From a checkpoint of a small transformer trained on Wikipedia.
Training: a variant of Muon for these matrices, 907M tokens.
Each number is 128 + 32 x the weight over its row's rms, rounded and kept within 0 to 255. Layers, rows and columns count from 0. Numbers have three digits each. The size before them is the row's rms in percent of the matrix's.

# up: layer 14 MLP up, 2048x512, rms 0.0688, rows 360-412, columns 256-383
# down: layer 14 MLP down (transposed), 2048x512, rms 0.105, rows 360-411, columns 256-383
up360 101:067087118166131152119148111147143128154157119121183114104170118129101124164156080093119146065164115119143088156153089065130126150162162109140071126093109152158139104196128164156118142099095141047140158151155137133064147141118127122076162139099127114144146149120115104131081072130143123119092100221128073144145088117179137136160114125111167148159132131103127140153072074198145126145061
down360 109:128149096082203146112128128161143068149084209122175113093123110112072164065163153105132114139110089164134124136102164129153150129122125146071127099117057114079139089108140173153145149138140129154148171173145170104084194166130124179078160139095195183137057127143181121132101185121071170084145084134115073103150145131065120170128127143142186115087097090108156148133079179168148150156098
up361 110:151194134094108093145138103135096060075144092158103157137110060170146062122105141104165115130116176063137174102064110126133094138128112091096130153162144083162139128128123156088147151104109101082118115157115142077109128197180148111155177105129155159121134102108091138076132126176129141133134092209064151193147128111174168141149098108113100126123124108146165126145131183133116193144129
down361 111:095081079174083117133145121158104063077086147102121117056135106136134156169116098123100147093087197112128154171070131101051115138135072070131112122151098097081098140180155158145120180100099084100093129163118162124179152140096113114111128131109172163064123123155153108143162108121108160197115103156136120121127148159055162154151149124119113186114092089141072095119085122172153148135079
up362 117:147109151148107101147116148177139129112052183074108154079109132176124111185054124159112061181107161141164133164117164091148160158079123163184142155142119114132110173152134110108080127134154169122133117101128132139109172112086154130155130149123065135085129111170080163162117152100133137131152112142116166144146044063100110140098107117097143171078131168172103154134145092081128116151130
down362 114:100107149117066115167197102087119124126131160138124169100115141128151056163124131075085122143180143149158108117123096144176097136126168184098134137138089152167089135126058082112121152106141129114087185194176151142113095110144086139138177143102115165127134127145077140148151145126116103126132103110178114118158025076133076170086102102118147125089072136127123167145109069116115187108191
up363 099:212166149126137091138116144142117132130144124119171115114098147147153094122121106128131138153116104111114149154146141120155099100107127074109127096142087091104153145101106083137146146149137135103098180218116191063141060142162085136121100093108133155176124129108100138074118146104097126079161157175127174111151077145119117102149076136152058108157158164089119095167125232110169177153183
down363 095:107085145146116126190131064212152100147119141168132111134160074140171118118105123094025123155157154121079087130119136130126091087133115134075140156162127156096108133146217123154114098115066178110128086119131114172137100116116085163155166116143135120065151074132125099105129095141123117166136154081124159169150101153108106159112056124143159163125148107119136099095058140074138177138111
up364 099:174140141141076086094079142168118204146116117130092244160160141147119148089148119136132115106144102209125138137165139139135151041186131121136143116121160104171152114134139133109139112164117138118092116143128090186157094139162191184073167136191177095078110133095123070143194184156141162124145106131116162125127136129190162186063153104076108186104111115132151156077140115133134115161139
down364 097:090106122119072089184137147074143107152173138125129123065107127079149138110146107049122079121140084192153173167174189096167100120188098082095132156106114141131126114112155119137100119157131121068230046108114090152153129116164157117126093101151176214126087145096145126148152122130159093154127063177130132119124165146110115124097153118142205141131192060149117138111182123115131134150173
up365 087:154112105113165142075142096113117104182099122187140100158147117132085080143135137156135137199135151077089103033131130085119149122141149063216162070131106116130158131109126121130092121098159095130120166170095117146140049130088155146153180051158109138153093116164131098080088138093126131118137084088142129116053130120103114084188187140129167137118107115121176102142195112131105096146083
down365 084:132099160160154156151175079089113150148090089091112120044091110106147168131090168090125170193090112149130114142142081088094166146091103155133110108159121153123161111093105102063108111189112126146162092140136125067181124121150165165106147124151106120125149138080130225115120114094136195134169160122134152148120155121185111121138149132112137140129128097101173136110151130150143091154103
up366 095:079108113142114136154138124148160139196121177083119154192154132168128125161093203109064094179113159165124154067124123147164176144140156103096093152070110102125171146086150067098121168144125128141135133108160170084123058109116106148117171107142134120093097141100134099101133161114154113074149141095109128158108123155151131149054158139147125160100161166089092101146066171166142139136100
down366 090:113153171107143120164129122120132192135169187076094130182164124133130137123145094147057154108088092145175106145160169112111119152156106070196068062081142139141218117166125107132106140157154114105100127142145185135092128115112153093071122141171099080147093136050108095156129121144113124093072139111108110190128193098129161100148113114116099057148113115142141084182101160126156164125103
up367 096:150118095106051138107143148117107144150140102152172135156083141131190129107171117159104163113101106167159139121141103079124150128133118099109162166068166136133122129087108128106165090121125112092196086178146161087175053097111133144075096110131100097185173144147084138109117093162130111179090137109107150144044118141131125202103118075152084098074105119093128147155135068176106155139113
down367 094:110107154116099113055116164170164093148144137125164104158151161078080102065087121128134158123185074100093114141102094098089136129159147116102117189110141086122146210142129104110096106135104179161149021156124060125179083161160147113144165181130116107171131114164137136098166113104109147097100145143114147112153109073128096129087100170166120078147131123114127111150061184154098151137073
up368 111:091139119151107164083146141102118112171157122140155077102112179115114145188163138154132117145109108112149198115133149087124098099151105116079056090101128126133129112147104104151073086128130101138122114121138123148135133108102140107145134150143146143161054141170157066085127171125122111060085141181152112118121124144105151074191047085114109170188082108107074173082122117143103176119149
down368 109:085103135151134104141140070140090141102131144160087128129162121190078101089135194104084160127103167091102095204147124118146091131132111157096111116153101113135147068149084123149084162156129054071088145115155100178091115097149129135136167180135147140106174178111090073122179157118144137092126091173145182191064112113131132104088083159144102155169138128096127127136159170174148117101152
up369 085:097119113162085133103109121169125189115143134120080151115137146115093090131094121143141128101116101207105124089096079147132158148219123156113085153137077103155152140151145117118091146091099129151122152137178141201166099128178115163164086118119119141161095094199046122136132153083088130086212085044101087098111122143156064094133155091169129161188173170098094139111135135085084144129188
down369 090:083132110123129159116108160122162075102186125191100144136100100143154113139139145097098048129120127140126148202068087096107163176132125164196100129156156145122118155113153133126101132135131109129141088141120130114125137132172084145144103110177116120069153122152078103174105146135201121134145159063142125137094139107136143164091126149162143164146133127186106127130165104130098100129120
up370 092:129104148136093146160202141145122121139133149043074085139191181114159116165135076163117136160146113151092080135156086096106085220139122099085171116099130100089133113139141114097102131152163128156110129153093151085091119082079139138170132098116122156192156116205137106101151108125126157157166122124124150160142128109112145124144139135191120126135091058134133137141111142139144139150156
down370 091:141120157085102111163136094109103131202198101128151112179126112101125170143133086151046159149141073174085121061081104183110135121115110120116117148163185177195161124161162073101130182094142156136151134178161086102104111138183151130114153152167136129105147143114169139152130142101111092132079141064122103109036136139100144164091139090130111111129077117136095110124131149096104075130098
up371 101:083132128170080106127211195149117130115151127118089154187121171130087121130171133171166113138094139056163055099145100170131112164079102127091131118131164131139162190164091101187105137086156171139072141157099074130125144090103063083114126106167077190131133142074125110130046121088135190137191184172056121109136160125175114133097133123129147060116131163193145097089072137127124146151125
down371 102:133111145161085118088082158134072124144129106113178134141104065081166096167126135180096121157164174137142107123182102185126128098135149124178147094136132133134126121084153145127120187118069142096109159127140131097089141127163137151106139150140079133181167155097092105089095122165130181138170138163092142135138094146146098144112124164090135161093097069079153077159122139128152174161100
up372 079:139162120155152123111116120113084142129164097170111086097147165140103115114107124105074120083138098125089112110127051141122152112190124185100120151132102101086126128148099126158106148153137186090121167107119065144103140119122137136152093132150181136147136123083147090156166179090095094135086041149103111090125161073138128122161126111188108095160142135105142141125149129128123173153103
down372 078:111146160124097177164119112087114134104142113106117164131109131076159134183174200162154145071134164156091096114135115069126083127150134143111089114163077109130146184126118122113115165073111149108169146101109098135114159126087105119124148136109117157133157136093098114117162164101138182100156099143104137047052160139145118107163069133145138080145135115116123165102180146147174102013155
up373 111:152155059083127115116154139118159139132156129109109090155127130116124069131118065140118169144140120118133167190148110118152118150176118206211117161078101112113073107177102141117101138135098115121100172080110155119152189121119064167148104083115134127110113180140139147122105076109150111219108050140116151139091164098145095100141067138143154078101149124152093131159102084143112162121097
down373 132:216147119133163111121079147154140129175177174195134138105120117180102112106111137126135137113144075128146090131126120155112170139150131112131087159150122131131127128124144112162160113138093079104095125147127140182097181186174118165105123132123144119179096091164157128149107182171128124134131114143152110129129121100155123121096131122126118186134116117131154109079077151099136135099118
up374 093:223143175148061178121147127158104189150171156160142142128101099176147120130124142195090148176136130124145134117074062108116174120120143203088147128143116134146162117177108163129121162157058086175153160142138158167143157135107134140134138154123129125144126110142148137158141172124081074124153099207157118147084138103101110088153195121112151134178155103101133111140104161094147154133099
down374 085:103141125072130113192146117136146065105138127130153113146112164163111135089126102157167139115126130120173065149108093109079124128168138074153217165168113108084090170101165126125091144191120141110059107086107149134127139089104160165091171146142120132127131095127041098167110164110076093119191096124135099140115133204154157117125102160108152144122114102154169136124110088126080100106139
up375 088:142110157132102079094177104156139114173142102093147076104166152108114126100102126136083090074070122143171213122113118085100157109130134165119053141149132151198095154198077150118137129163168129128120117106131103134107188098042226208210118126189160126101083138133148114077139193127108131151132164110118133166156098105152109115114097111170155120150170166107153076161109086153127116164091
down375 078:131114117113095118134143100143126071101140086109147192127156212115158187141163143125125159161116148156089168133105102123133113142094195111130165188130116142155117131196179114178197099159110147078162079165143088158184188158111195131114191072118090142101108160137162128155141084076135148135136102149095102161158165130100123121130114123109131150126151069144129149133141146147131114119141
up376 096:118127130087136132195143089097116139161065215106124127212119104074137124139094107108139069160139141104102067132145211080113147111184076138138094125141144086128096124093096075145143102106147142155090119150090088121151138092120176163089088139164080132118144097167055188098112121139136150087152055154099127126128121133185084178077151140153142181090155160141114127200175173145133145171052
down376 097:102136117122134125093135127113161088122122160118112085092085162163170166188085144148158188151163154184073050124122150137097151101052177123069183123146120187172117163139138100058106133097142221080123107101083117125116094141142150122143100166145150118056138125061136152137196114169100101113111114088159116130088157092129155143149138129079135158125130134121133092106125134128103138102156
up377 096:121107078132170135155099117174119129120114109173106147160122170126146081178101083116168163148143138082108182187099116146140098156084145159135165118161113133142123175110090121119177149128133167171113177135165160147113187126141199126137167157080119202144141096121155174147143147090107137124147076186146149146157058203123138112128192124094115133110122159133189137115113108121106202200105
down377 094:108085140098137154141181171088131097168146075106158155150126135118174154086140141106009091118125098190106079179108108083128114157150063132113171130160151089173128163159136108108164142131124166138123202129086097152111163108095159152170064156124097092118112076079114154117151063134133121171142075082081126241083107126104111173135111176129137121144147103155145135163159107109173122131132
up378 095:075109125121136140084119160088193134119114175120074142127133131119083087104148106164119102114103157123102135160060126111084147065130147165184136125145131125100103136162112159083116086168118120080119145147165086148101141142080129077087158164118096202116114164123185116092108090102143140089166134125152150126069152141169152172134094131096162138071127078145092140108114082151176099128155
down378 099:114137121089123119172098139136147094143107128123064085087079122137141155115185065149116210113077106151068130106130088171170164128130158177087121104126134219172190114165145218114136147131096088170164083150143163157137108128072104126128129093087122097135139109128120122156195097121188144090102138081138091152103086065122191077150131117114108163123127156176135118128149155154156159167121
up379 100:128089161108086150142086147135089095129111148079119145153115142111114152183109150155181142120159073137133126103161154031152146119165144128140077157110157148095149074142136140076141113093127154146119167137108131168119146075144142146106180126062176120096129126186147090140194084157086143111110144141133152157118179154144076103178136154140149159153118113131119191176115132188161081196121
down379 106:144088154102122107108192104152121054149136140146157156128141102101180133153150165095124132141119136178104103090127111086120132122118171152084179128127113116168175131114144190088104128103127102130143097083079141093203074160122149121126115127098093096091168093104088089057128106121080154144111106151128112133104147158120140141140144116078185210129143127171184190122088098081124144111093
up380 101:170095085184082067172181156078072141159147089171103169113112093151198092155146153110138106107088134181116078202103171116119224126154126073129106085150131114158130145137152119144153116208155153170159115115112103108126099118122083159073103099105120155105115152220119188084107097056166150111150068159145174165118146099123164133151101131112110147112166132122149088169107135137055168168119
down380 101:199073176133156120126180165142175085166102101058202106174126124087137115113161156115099080145112176150144099117144148127166122111185128094103188112095097113106073125084066069141158148118155123135159103117113175119060163132052176144084131093101102119188144102074102094105151125104114101089073117117162107160094103156150165104211109163102137124093099097116142148146083150111099122129074
up381 075:168100133128105140097177115071111104129163173180142119107123188111157119148192126135144125139105175133173136134181230141079171125144130152158169061145153116079117129117147120151084158115152136062155177171148149142091171146076186197123108093085155123087156122110146138137081120133120122157160086136147129122153124083131169106165160130146096118161123122141170122104089074129155170150135
down381 074:117089152130135119087140086150099117133151126126110109112114091095143179136131156119118157107117127163154140124103139176095118116180114119116135118136181126082147112120111120106106125096165128125141142166139178112091191092047118182172126065160128089144095144140153131084122189102096099141098149111109171122092209182142103108083136139142130119240158137097142124101109080055104172142121
up382 091:087093169196151142127139127147065150097170129166151089123160102207195169091159112113188175132167190145112125174138129093117180164100135101129146122129126141083093091092179089131156054142114162127161082149200142185100145187113097122157138110143208099165152141085157105097113059115102183138125123121168111099114145100123111156084113107141151171154116112099122132127116143119140112130147
down382 090:191112134147149125144184188132079228173101070092199153093114119150153159152166161169145141157139167169079141154083125186142174131145109098144111165092080092168112120117167114134078139151059165132145095126167119118096109146142106104138126133122089173103093124120157102136096084151111098149070063111133218116100122169116115163085114107154087144129121126117165165091113141160105149084144
up383 114:136079095177060184165100138084160140122145104111105136158136081111135153080151085084149164104107161184051148100139120077106160122053067132156091107097095058209150125127139151116147123144093126168124105111152072133156134140122094130067086129149091125140102096080162123153118128119145106138121119132132167126170113164150142108092107147101138081115100171177128154091120129099110117138126
down383 114:125085127167152117093075145144113116119103088124074105130147103155122157143129147116189123125183092093110129149066162153099122151106077162170097143146126107145110095109150174162137158077088106074104191112105104113135098132174153114102110134120112162134166148093130098086091117202088192144129124133202166070142174115102150091135148136078110144104136142144121108146113116124093134107128
up384 114:163114119131190101126125100080117135038077146172090116193144134175123106151161130173154126055112072159145088088133122126113150156104158178137134128121062119108095125157147158171080136136165177176119129132132117189080121160118119169079083249169090086122157140138190133182168120122132125134171169173126188124106141170158131182107167126099101136111082147128165146103138095130087185187126
down384 125:090111118147110148155104113145081146077157132138131086148102121086165197180112140148147104121134088106135155161065144125168086130129074146087129203105107144085109107119153169189120134107138114133132094087083145161190122163146150134177127092142135104170089094178210178128161138083122148047096135087145148129136132160063101133132089147113109132118094103158120134161128172090208188085149
up385 108:152095131144075134139130095067135072135101121135130181147114131138140132094124141111143163106093135063176131131109140129186158109090089092151116162075083157096112122079142144127097158131115160136129180112184086138096176084108119143172153129125131088168177115114097118085147120122164126001170090132119143096148097115109100064097131138179099139140107152180139080185159069193112064192155
down385 106:133158119149104053123175147132029150131153124136132118077122152193165026057109124146144135173132092132115119094102134138110120136175074141165111138072080115109134140121073113109123169112080135157086131109117113133170131099133111116175143137100125124182136109105142146136147112122083094108109096142141117156177085172194042131097095106144099103123112157129161134118141116129207165134083
up386 070:100141114103126139153154129152063145183180147104135085129118164148122163164184245129163177151174053096104134097084118124115165152115165119088125122108150101139123115101074107142094121138100184184157092029138121133121100162138117078101179082138073138139188114159117129134118132150175057160169063093101120109175114191138170141138129135099051131053154090069131076151124126128143130187167
down386 069:133111125130134135152171160174156160139148107128189115144113132156166157162117137139109142126104116121120090151099109153131149073137121111132197051167158122100115128125100083134144126121150127205187145116106128165110128170113140119064124121136063106088151150082141148183132137123155151126111089107094122154188129109073140039158177102087151134133146104100163147122119113092158177168094
up387 078:151138119117167094138171144136128063092094070128113113140126141182165119113137082109144138141127155159135110167074122149146151130182160093109117135118180161115112101126105130121112124124138166092103094085107156160051161106099119158135122179142100108106100156203174124076105139171100116043119204129140077151215180068133157078153119117098124151111159109091111121198127114090120146170131
down387 077:127101116115090119138168075163173148128110116119122138095120152187112125101145092112148125146127144151149106139141126159144129159135124110070190147121110151085141113154118160164116116178164130176148141090115115111170147085088167160114170105086107086108110143152131090137135100172138143110111142094101095172161169198102130152128142125109071169126148113155085086189154123099148128049052
up388 076:091086210128183163093120118107093151196070192112151144121114114113144133201171099103158091153106137175101123107091150077081143098125137132151116104149154087109128118115168182145119033128123095151141135158131053146131065161186152152158132112066160116112148109110118114141123140095148105085157152105165148165107127120120085128103149145169155120145122111128071076159078060037115135113085
down388 074:109107135115140104089172137096102149120112088153104143112149140104139172179178168083126108117193100129130181161135144132143104114148109105156106167151116118123134135130121139114167045105164120109134133109136110139126119108107108109136134149128159165181131179095105112090188140144087112099108146146121165173144151132094106124119131142080163103078170134110168165149144159122173090135095
up389 099:157096150130092130180102123132108121110123167123127116193132088148152125174102156131164136154105107179145122141123086116146083145129138136113121130094113100116124190172182084063127102104106152132155182139115148164034139131154134168083095131056043139081060089098175127134118103118160196154151177138134104083203161175139161117100118142166109126136131143144117090137119138146090113146154
down389 106:139156155094066085166134096147132149084107110093144097168181124166111101168116080116131120110187108104085138147108067111117123151154047124137123138097070178123156137146159145155171130130211124100126124045117056131143173137086145113100159057153082150125128141114146142206128116073122161132154201143136116119143154091124152070082076126150119152132104123170166099113106169125100109078138
up390 102:175134096195210156137104139094130087170133137099145091162180202145137137127147156110126209130136159103203104104151118113101212155139152188151122125138140172126067176092145139128090180079121114114148100118075107046114170154106158077099152125088205159218104110169151014108120135182168153112143099137118137066131181128138051132135118067123081116173130099142139160133060125106111161116172
down390 104:075097146153168037138100068152099139154107163167157109097152121054175186115197121106143151107121139141129121121107123141143182153158187121097120087100116128117126168123159110162095112127100123136133084187149103146094098135090173090176068098166094139128142093141101132102072106026128133082128111190157111157180102121150138097129089155120129107195168094109182148106080160089150187141126
up391 097:111156143056054119189170151136099123143150194143135126108108115106091109105117171094147148101214150147160170126118111113137079134130115115139150130095133109140177083112182141185189167159102105147104132159134102153096115137109173175193150148094142140199119150136134097072157061152117095120144081114097129093145087102117082148148158114200115083148153143118127093157166045130109138183100
down391 093:116202104127127119116146126114122103181123118164187118146120106124163102118132143074116160132094100061110162111138119109157180121128079143095131151070114152110132146105143100156162160141177096149081125134095128100099132142135170145131085106159119134140098164164166086113163094166127120136049159105100080152127092187064193133112109134106131063130127152070132137147156116127082149151038
up392 106:131127158150134083115118177126064088146119134142067176080149193164168117161150100114150116065095117098145115171156105119177112091141165135082106103071176128127118131168200111114112172113182099101106098072142142113119136129151141104076097181171130103107106158107172125108121128109108123096126132102182117105137118131137133169142138110128108178125141073142130116068156165060131130130104
down392 105:115146125117056120147101196091122062129148114099084163138199166100160120167071116137147085176166149156129121147091069149134078112109164188142086117127137154130142119111135097153081108152080107175119118085136098141131146124080074132046112095129139115095152153170192155146094132130103128072132190105115107106140132088077130128132113155127098128183095149143121181119070150158165153201089
up393 100:125083075090122147115141094171149097121106124176156145149097128140063190161067083207168092183080128076111139155072095145145175168138122122127126162141124147148157122146182097077179144145094157094085116096124113092176137092072155095184093140126191113151113117096150149130184132170128169103163060142126174158165171158162103084129110134106114103121101152119158157115106173140137139138081
down393 109:131100159130080120128130116107145143150142175150188139124097145069175120177045098114091079128123183130071142156097189123150097154123096128149126174090172149100133125174110108066136106107079130132080144116153119129137200103143097140140127133155115080163105128142170131121130080124161060090222091135111096175073143144102154059134105099107116146146083113191121143154180152181074128108144
up394 105:127163115070077144110174117083140105114169180106060170127111136150107050145148161165168144067117131100124141153122130118075107157186132084085069143113192155125091131138106144121162131108155163195086098139101125141154173153128110085088141153152151114110075153155106099108135171126079121078078114083141039139150118059125102103150044117134160096113155125163121084123111197151167096146141
down394 104:172098173085141123120170139101135084122021175090139105138226103082124091100152141114143075098197152132142135137105153134112132112122062128157083141149119124115063111175150090133157149146152162115128067144125131101092127089146036063129154122127137106133121138165159126120135114149162095083103099122137107128153125068110122189125123112132133094118152112162136122085120125098118023106146
up395 075:128109157076126152155194100127012123102130123124137103091073144153153144087131103159178148106196196096105108101108136104147169117053140074140138100037110225123188084154134111115121134141102160097143123155118151128126092093118112081154168054107125115108122145175127132138137167172195171150155085159144145142092138165135121132100160121052158096162082165196060144119124123113094170112094
down395 073:127127139126095177178133148114158121086101073116181079108156124125141103103138125131101106059116104155116171148101108056117120104161105133175114151126099145158122145147150105114095113179113113169115138140143111091105160180083119142162102126148087093115114122101238095076094087130104163089041099036127111116147078091109111122097110101147144110144093169121165208131110148096080151080143
up396 102:152136122156046103140092108116125122167201071119120120184155127144135100166141126094135129103122156086123111146159114054104181147103133152128148124126119141088101112146106092121151125160089126125110145110158161148147101094119105083082133164113110177084139096163082068120109105133105134078118135118135122147144111148182095140103115101157115115100068151083152117122127101139107079150136
down396 115:143132102150131131136162174077127148100160154144156054097123121130108146110137184137103143178118108131097180153124178131064154170214109115172113052167099092160139141143119136178157088096155075138150180105127128126127098164124095127105114177127018176110140083096091121100139074116143150084164199133144137123136208179135146108122138140083119094075065094132156116101090146142183155113126
up397 092:137151156105110060115117127110108155130178142135142186115144120129129113131078152145121111143139074122160118149177198126137094136122103077065173159151141089119147120176133141101078179125085157131152158103173141068131130082171159180146117159141135104129037179078149136142071156084152157102085154118100135179141103062164168100140108150077079127093164078157132088123116136106207109157140
down397 091:126132112130115166086172147166154145131133198108103104133074204134118124106102159101187134147147081109057109151163147076149172138113106125124129144102111119147167131120120112123086078098105083140125053129147159108176159101139099104125113198092169096139151100112165123135083144111102123102155103134141178119139187144055185097116138141091068102110130077174173127109156129130147155109161
up398 096:126096094136114100132144097076102160132167110115130133130107109145203089145109105121145078199095132094135090109113124117178131166116117153161068134116118129114126132181088075126073114160100145127116126148080151121144102048147167110048089103188121119142108133146078130058093133112119170104167114125086145099153145126145155172133075118167141172172100160130086137177095109095188112123120
down398 100:069149064203108110144123103090117103136149099102115100056143105140150118116186116132036164119133071169150085132111168124076178109118136088151118091130146123115150110131175119120122126147110130150185136156063204159157162181118133073124155124141120089136106159083067126114179124152131137156119158088157117164060116142076120092112184128107136111123173114096143171135111110116138093115066
up399 077:181102093171123110118130116161119093122109143077130154133225158057123127144136132128160159158139192127135162096102155175151117176114120090167147136142101159119097171130103182146149128171135079177074102132151140098092130166069113112123127162132115167086156130122176164112077126127084103075114120189125123166135184156079092142167135154094156129138118132083134106100102104126142147135168
down399 074:125146145104114149175110147094134151138119088144109116119086141127044106143083129151068131138161124150116069122186108118152143123141164085099151078093089101168152196142186130099130160126168071074164085123111141090085089103113116111137130116159113086095130145161143129134115053123095148123139159092153165054149120129123166095139131110153129143074119160133105107180109099164168103143129
up400 103:196069121068061146084109145164168141140128129095171145125140131099149087127159116081112105144079141124131082172115088145153150112160109130157084173083130087074142133152099079123104115125153097102182186151173153129143144072131137148133146112111143122210134158150086044126172153112170078143169109126134121138169113190157204160131177104144100133140105148132103119107119143113115082162099
down400 108:158106092138109161131150152098117047127173081118166130141081149118155172097185183156130082143112107094081118117131114147112126121173124090128077133101089127088117134123094140130112147112076062071166174108155134152142138130151155130103082168204049200137099057141125100110126154146088174185132189123132072086116033155161176069157071110148096222156131096139116140162139093129171156115134
up401 099:140111126080133197077114146163113125153181052115079116159121095122085133127157130109134161164079069122135166122132178153122129056108134160099145115131111141193149107121164150160118118110112164181104106183171149146121146155183144102152108150159159118140173117089131092130134087120144198100128107181122138091068100136094133088121116114131112147155127116141116087116136137165082134131210
down401 098:157135161124171176067101113197151111153214108110120095147153043138109178117135141107107128156114090235126145146136096125155139153174148123164128165125169098178097130134110111163116191128132091136146133125139138133065103108116134133103136185105200098112181133065113165105130150111071160171083104143143127097141134093110139079114107078100143041122106134121081132104140078136125102074143
up402 108:149108156146151139185110150074158141139100101121073122151114154130167139167107091151137096123074098089125136117128116119092087131168169140100144179134075095148134200137162131151212111123131103071140154114194103124095128121168162116147112160118094175146139100108152104143114106063117120117194146198207084092108158106125111196111151145162125118134134109135154125143107125136099138170124
down402 116:107122083122134109098088078103136125138118107139118098037129139134167127142120142143154128149122153110173139152148103138074111160201084108141098152127085107091157152119188153088106119109142085103163100104108184137162164134081177143096124180114080139179070128135131120101085129118169140115177139142147121118110195075124150128140135137089145117122078109096147134070152135129139147155156
up403 099:100122093138162125083127165159124145164169163110152143125163119122120059177182142104105100121132164115115171175113124089124129146146118168110172148126122100099140100153141150162150113096150130142156097123171182118131147072095122157086084168114150105108167160079112188066101157129130131153097093174131135102111153170128144161129149118081126120150128129111099093124073076125147106091155
down403 100:161106131149142184046126161171190091155107099176143076153098112171159161077152197126142089118122137113140115175189177144103131164129100166167160125122099098160117088152134244146159116100097149159188135133162111191107184112141146123102109147115119143081152127112188158128116077117134150162104088081090150102131124141112145184146053105138116126103179159149110094116181120104128084114102
up404 102:143134137093132180120166209167113103097181117141177126152205190189131123135160065114127181080091131143126073108122188121129134154129158095117135143072083106122105163093178139101124099158133142132123081146153149158168108100153189161156203110136181149153083105115115145140083057152090102137140099091120100183160160126140152118137149142112172135209147112126092108161129070095108181134114
down404 101:100155227119093140067077144096142107105118128124177135183170144171137140123140104070093173158117147088144099123174153156105122135124142117127148128078106130112089149093108137147169123190141181111108117091115090078108143110133194157172096183138129114152117142182129105091159130142162105151120092140105122081157187193149146177108129165069143094093200141130149159144167104060095094142109
up405 098:091103118113079136127135162138146168096104148116132096153121128196178057157168117145126148076141074103131133112153124150167117165124116137144177143140111144112125121158141103191113147114118088151109188104102132170149093118152162127125123101136155142094126190104123162141125122092125128115118177137159136175125157124121149185186082124058136129082149133126190156143132093141148117114125
down405 103:040133202151134118130141163166135116163137174138158118134146136159110092149068112135102122112148085142137106124172127166087131118090126141135191081173197111121068104120157073106101210123126094201104168183139170143115137146155156127134102148089102189177158100094093158136187122078172125156155147130087148102116145160132088120102137109103124125157155162186198129120110107087108128075079
up406 105:163089131113130116114065104121161145139156052181101098097107095120116157132095131120094158080132102122182125113052062163118125148160143138103104143169066079162171066135139129127167084104146147114094104126105197118107172133118106143169141093095107128146123159139123166140133116156168104132159141159116097064184117162108134172153191123195134172191139080127159146124165171087151111145102
down406 107:113191164133109157180105167095106164133131177144109154146093161134121106116146175147138128121125162153170080117091119107171104119116099147128077094153104194108101164122155179122133149142101133121151096117094166128135173082149150186120139128141179106128125204133149121140138181171160155115122115099225143117132104174116115131098099089144103080133183085161111109166162107126101170069060
up407 109:130151095186119156150134100138103118111128095127055137105135132167179163115150135171160122116133161113106133138121153127173172164163146156116137145153148164076112165149104105117137135099135158189167175144159169131152138087088116104117116125090111093105167145111162104209187100186157187161117093178145144184086162179151111130130110123072148154096126130168154115134103095169133175099200
down407 113:131109127106165147142142158128100166144125095096082135097098111179141119057128171199089148167061181141155068151140142202132149153117127168139097107184138133136087136154100114151164122149103119169152103171122080124166128124129197056114105130100127133122140099118081174160109147121123119183154089141093122187177162098072186087099174101115142104168084077153127095154118142107142108169153
up408 088:104139144157193082132157171126129107123138064149139157208128110098034150075126136193167126177110139058167102100175125130120134074156119094191138147155103151076102088195160126106119106145154134096100111136138082133130089174133115134184125111094140139148144098122109146157084121133132152139109171087093152120117059090107098115105082107114132159137131128140072130123175110145080103180148
down408 090:167133130125124123159111173077153083069121132106071114088143174153164153139129158135130137130136101122119173177150127114165108173174123155158179149137121154139095100141141109121170138132129188117134143178111129178172158167132143174091108115091145131126135155122109134103135150115134173123106114149094113162114089150165154098118089171086098105098159189092179182162149090086114108168161
up409 110:122148091123071136091132134173126135064112199100140132148128177137125109127132112160156169133115101150186145104166109142132121122099099165087111099100078123137104125140070141109049119115086035187076127108112125120133157151108196101128115109121109145110079171121099122149089169090101085132132140101122182159164113102124099206110071152147075098133138127155184177132100070115118058109134
down409 118:159179098125098083139151078124145120107110169193111158101057149122091144176109093095109092152127132147165097142115137159133185124163104206127087157090061083165121179088084104154116194123094160109039139140113197140137188152090162125120134106087126156115138092079101086130132144118157187153120175166082134085138109192118099097146132081136106120085137133142116102132097100113075176050135
up410 096:182182126113148152098100065119152141153155118130076104124141113127135104181125122092127122141142187123126177147136147117079146117127140184113147184109172133141197155100200092126172115155126106149162185115133160058093078163140116139123083183152091071132118114169123120110131104071175122153081095148074119139101162102081117095066120101130081108162162093100114135137145073169086139133084
down410 093:100140143140163116124149115141166109092162073099149085132126149182141140097108179098120082086120141166073126116075107113087108135125109098103184168126099099101183157139114193117150123110050154124125168139105098057093113130096191112144104172126154092124155092163105127136144121178087116130107104134105197145149122159156076157126113066156184103150107135143070133147132123079144104154120
up411 105:174094216111130148165100061122151178098102153142084201099177116092135112145123122111156124145033125107121151120161109111121092143133122136110089155080097143155115192200216126145112144128158118153144087143154075134133120139141084120145152158103206171066149157113126124111103136138140074152156137125162157139103116102133151129122159087091140101065138109120159088156120130108099094105150
down411 114:072163141084195100136127140146145173068125197123071124116146160083122102143103182082134144093110130097104129147168087127103141116165140071114123115197152129158137137142137121170162130071150146080142194134185162076086123172157114152165110071126135133128110134108062156124157133181170155134149154100129117175100104139066132178154171132119150108141150165146106129186067075120113096125131
up412 104:140141105151137109104123192153137167116191107141180105103097074143079101098084050169084132107101180147115131144166089060109153115144167161135146157112155177151111117111107131141115116126123158105088109106108135080084060166170141200108127169081098122197105178093103162148089115142167146152154102127101117130084135134121187132162183088103125166102124086126112143090116119153128153102123